Part of a small language model's weights.
Size: 17 layers, width 64, 3 heads of 32, MLP 256 GELU, vocabulary 1024, 1.06M parameters.
Architecture: no position embeddings, tied embeddings.
Training: a variant of Muon for these matrices, 91M tokens, 11088 steps.
Each number is 128 + 32 x the weight over the matrix's rms, rounded and kept within 0 to 255. Layers, rows and columns count from 0. Numbers have three digits each.

# layer 11 MLP up, 256x64, rms 0.141, rows 182-255, columns 0-31
098142125095108133179122166082091116165152159104088127213130102151128156128102118116097092123117
095151133187120135066152105152172073143179113118081097188170140185155139163094153112123148176122
083120118083129118166122201142125145138144090134068096124127100135112084145190149148119148103112
078171137158162114163147138137102023100145143075067149111075123119110099142130141179102123192100
110117139145135114092089188118148141107114099153071187104145143164120119084140129159136120081123
095115155094109101109154089113112137116143130119140081124061094143153111095146187158188177085154
081178144089101148092163146074050126117188160114108126151142134132116154114050156098126165144150
177087158178107148102117143120099127131172120153147155153167100118211197065155201132127120156056
061140160129172200135192115138067210140151082114125071121102154168105173084152116126119167116108
187128145163125114118121157165158156152175136164146160165201118132111131122090151163091142095107
137170123150105174137162167146131175131140188133127142121243128084078179105121208085077156107137
158082090131059100177131101158116182141173070136137113138084100119132135101105127179114176125109
194144175209126132146076166156092122165184153122134108161153135133134106130123099111151153186170
146110141113170078103106152166102166074132120107112108102133137117081116163147181127120063158111
143138159139154139158125093160107144141149099176146176164173184141145078142183109141152091132143
117083165110108026125115162176147121170159112153116140167131105173124083108150123207119099134105
129125132107101139146111129140161155160177110099068164168104108113209114087135123099150151187159
070113167153141127168118113150075108089145164170122112113150113114150116106163094112050163123099
136139164180143147143140147141157117190093091119175087146099088092139165089135119143131179138099
128110138103133106104096086125159108109138167115109155107159147149138119154153177113163180138117
201126135171128121111108132171132115118122149051136116181088146139150160121098135102067084134157
166118091132144140128119122167119116201106114111164108148172149083154128068051169160092163145150
166134085135156067157153165063153094066182107147083196129167103154120101112161106140096092179115
158209123138120131135137174148119088131159120149157063146097108077180116141099127097128099067117
143129133144174184126177146119153134125204149106123203185153189196111160135119116200171086126171
107194076125185176117130114091159164141150138080172136137106103108135093106140144140135115093116
152138152145125096132145179177131148143136109128138133130094083183101167047125137131171163167197
101128134173070079076126117093063066104095210107077119092092098171083089101176115149134105097087
160105170168100153165135136104098153124126139071115097141141127132129103114053105168129177111113
055133161127138114116167103137183170086134159168123125167138168120097110135093158114105170132111
111142158103139106122145163136139134084142102159112166150122108100095130089119082163139131217117
082155149142177152103157163075102159096145160154097112148144131147136142155097107108191141152134
136066127088100160127163128115170089097146109109098128208129154146067098089146121086105105156142
124109147135199164126173160062108151101185128169168163084193163111151143148156186136108139135140
114136127185132119147158117202134137113180130141109169162175116180143163114071146147131162155111
104057164135189180088152124135111075111164175129132162184158145114083061122173115103115101138165
103140075177137180143147133146108076167175104083115104123158115144144092166110096116140133150148
102128164126150110105136064130087085145131107122134147169158123098154129116124090122105126119148
169129045111186155123158159095126134111156121122149134124149154154199158155071125132153145180075
101123161186131138102125053107155162204105183170135147176114130164100166113086074105136124103086
165162110085159129178099150115107118124123123162144158135106094127148129132124177148098111123148
117134093118085163139212177139083082093152133121163131146131088145129139088072170127131214146063
195157116109163145112102130094122146116150163122164105164126182151139082083146102090119096139097
092109155135134123108125076145147125108096174103098114156177104139116084127161189095118089109115
175102120169110132157133180156141134127156163062137108164180122148119121102060138138127142152136
171162084084142128097158130131080126134207186144093123111164129196184150115163117154130092121138
116146127163120151139135166167119081126132156165100155162151068151143153131091127142179101144165
084163109122120073125164177129157128084118079177116147082114141132090157068145129135114145132151
118109150152136098090129112115128138092116148097109124167143111151185154130112129078082143132114
148118145082118088132095108157116100173131139130109184131106165150104184167153142141078116190151
069093097120130092123138103144076110141145144120123148135142119176191168115190142143114119116096
094123155095140146125132170138142154198108149148155145102143107160124081145184180174157102137159
121066136142105179122149082110107101124153122119108166118111078152182123176218108098129137106139
124137116127128111165153083099107140133128101121086108102167163189099074146104177112102155155182
158129156108127104168160061125124087160116097097087030106123104186131098128138104123115097130116
135116119104165101092145108112113148115156143127108129118151100211168089087167156092137181151128
157125138118160118127138130107199087102140115100102144070187165149118070062124147146133084114140
145168116120122132173105116099120129125110123098121182162153107152154169184088184097108099160133
102149121228158149100226129105129140152115155077116175160168094193141116089116085158156164144154
095141142056140158143130123165181171159108105136104233166155093108196101095122133133056103158173
063144104161171161158134172128176141160135157140119096149131154143167084149124193133171116109164
115148171146147128160136151154148134137168160154179173118122020152129103097156158183092109181152
149131185174146077166108154133143164120195132195126110086156122118115138118148176132109152134098
167164216122170108117108152142091132135099091194116137196182096097190144168174191116124082105150
114138135169109122159151084165183141124147165170120150115185149114085121146164138072127147092069
147143161154159091190143146122151124109089056106107102076135120132137226161145172126182107117088
131143137147139123138123152179195113100120073165091177166185195110166174154141121115105082168132
170135127170182136165141126132120089142078151130145134068180118143155085106108148103144118131197
049152146116134190133094121130121090141176171086111155119119162131183125128061098183186068119129
120133168126177127117162181163092096105179144147124069104128113157120153124077123119117179134185
082158112126157158128106150119130154188128142086110193150123120148084147100124172131083155100089
106086076114096177192150081118089162098145182089148136072061079114142092169162095123114113143126
110119146094125147101113120139114160148145105115140143163155096090145100105150162126118099142123
171087110120201126148140116107118118111157145133114142176168160100180127110147140174155073095147
# layer 11 MLP down (transposed), 256x64, rms 0.124, rows 182-255, columns 0-31
111135160136119133115133115124131166130102112087119146114195177104104134170141148133177145110163
178091165088140108184104098114124145107147106140142125151090142132160111147127130145151126126076
080217116114193118081118114131116123174133119081122127185087125167120091135073102155117172180143
150158130120123156172149114155015099063147054095120191143103135085074165125092106120110168134162
122128122146121121107138039104068127163148191051086154127147130107140130120093122124114149091095
094123129130130142104118149143117119171105133191094167168179089101076085107105133169188139134061
142126083092122085170101172092164137133138120156186094185176128093098144078109183135103150123097
107148146170151102150161186158114104079148053162160144122128150089205127034141141112068113052106
062109112163070105136181109114146186110164184131136132111145127176089177096121118134126170152134
116178097086111129169139091201092113153094134099119085126154165167110153122128162135092124154112
116160146111142119104102144054220083147155170181168159174119103129134117167086101065169107086189
133175099079124122072083143105136080170141171135114141054130097085165089161185192155101131145122
181131162130130108114096135112127129109100122146105129068123114131158068097142083149147121141147
177113073184126167121110108132107189128142114164137146127134143061137169098147134064112127156188
133114111147097129083124165121150120124081172096119061147081133118127152103161157087064195092129
111117056173109177136148150144116149062104175119141180055086118085128087141166100103195113142155
124160109182157095108143118158098182121146107168137138056186110104093139137129138154155085128112
087141131119180123022148106165115068099086166166110193079141116148181104102108110123122135174097
166101104134129065154099096089197149112111108086173151118123135153138090172145139054148107113151
157128109152144161130097110160119099099134066106124129119134165121100141187179098139100116116147
085075185145146172101103102086125109152201144104097169105122115136142092196141124137171129118120
093097085145128113106128094130128137066084112132109108124146143121108132125104153083166102131094
079119118110089121093104139137130107166138138122115198144117142154132061150089121212098127164108
099078143085106173130136107128155170127127119142162153142117119096139113099148104130104097108119
123110104098100168144162090107136136151103147127090086138094129079129055123168170103109139136084
115152087131124106052113145135159126171136086132111147106137137131142150115126085122174125074141
118139137159122048089097161112178172120120129103145123095082123103135145109159151104140198129105
121111153150156111156137176115109159170083180140099049183173161154116103157159160052084159168079
094172046094123105115122151134154098151114117105121135131119133149081146150177148195141162152085
168136146094104145106119160080150062160138182087120174134105101106170111131169117108102080174156
169157162184150098120109105137126167156088158123109175121102133140091101134207114146101125115172
068102132115122087147115049114165186147140112130128130165086078138124168183109109099166135138171
117169134120131110107173120087088170078034118099174126176101144051177111131086194086189141187104
156161091121111071112123141132158131104133138125169080145128132155101123083135171181111170136140
133110172141156139143141115116183069102104126122151118168088066075142148119125123087121112127112
130131093148121197115139122091143140132111103064141086120159168123120158127088113163081099121185
116134201105186108153144173134088179086116078111155140117093132122147147091133106153078111082107
104156125117100143147112150124130059195128094111098132176140095118155163154133112110114151074156
156154013050158168132119151136150120134155162108115125071136133146153159162119154100155146114072
066197172142087116111211131118148097110147108105129174129168137135087137179124129153086081166041
145086205109126117161135113159165139144130066127110153152116109170135145130034128137181152097139
189142080155120186117090185136174059103162137078080113127129092077134113152082113180097145201125
119171200136162095135133098113148132121165084169115118103138103149131156137119153092107116119117
171163132161132118154153196090091085124136169117144153111082159135113154136103053095128161139132
118098116114112122112109196060109065096079137122120109174114190131107136095108129098157135098133
105081178174139169162137112104122121099097134161163094161118130129107108111141103139124112124123
102099065116119161128120133071188127187141149100106147118152116130130193122130181143122130134137
187166077138167171070145109184130131159146127102065091143101173122130092142120118156125143170133
123133121149145173116188134140127120147094147109089158074131129090105187174106117128127130100100
129159124161130123125143101169086155105072139185120127146119073117143072068063062132090137124160
149144146122166140113104115143080151128125135176167085168109110088147170158119156110136097146186
191094141075095123156099065139053136050093089119109131144169143118120171132165115118136093128163
187097118137139138141143145108145171132100131120159155153188211108083131101043143164109118098147
158113121121123158070099143140115094164098127160105140154085096064127127088136078150160079093123
146122139103095134118169122109169138090079129138116170116122156149087139118132162154146204100136
137137088145129174144150070147132162114118137131137139121125109135107097158122152187099153111064
115143163154138125102135133188092110141120157104119137157097102069198173152098159086177165137140
091142156096097121148143102166108158129089126169096116149081127105102183138102112175124156096115
194152156153173114152124145141089123108063152123106141102107181154147113145148103153136089141149
150153168172165130112180149086110116112115177141118111152177085126094098076135099108158173137110
170096071153141125105098119123114127105110090121110132090186152114153159137170106110103118165151
088116145144136122147158120108194112161146146084078121132163167099110157105122142117169129112105
149105125147113106181186148144149179143099133098117114147137131080114187127126163116096142067090
086099124146110090199080133110145153072109153181140130136119152174136067117158148029174174171123
100124128103099125137086163096118082131110154088114085150083112110156125159139103108167079116207
069173052125135178107150072120178136141057128136147111154146173152164116125180170129127092177117
116148100100141092115149125162136161121174134137152128133061130139130103123105154080141160061114
126160187123101085069158148133116152179136086161184141169121158101073108147140185082109184121113
158158129180098098109083134123135147109114175146144069102133115115137128152154161130108202094095
157108127054114103148100156078084151131165153127129148129128160149133157157102059089175122117135
152112111117108100139135106146164114107144140150162047144142146137172070178142096152147185164128
131074127134069142102124088125135119095109119132076124153136084112215075115136038089156109138126
113116182137156143113107110101148140093120150186139159093141146109152108109117122119107084167116
161122194100213077112091082168127127125138082190158085128140149136079139161140179115082143149113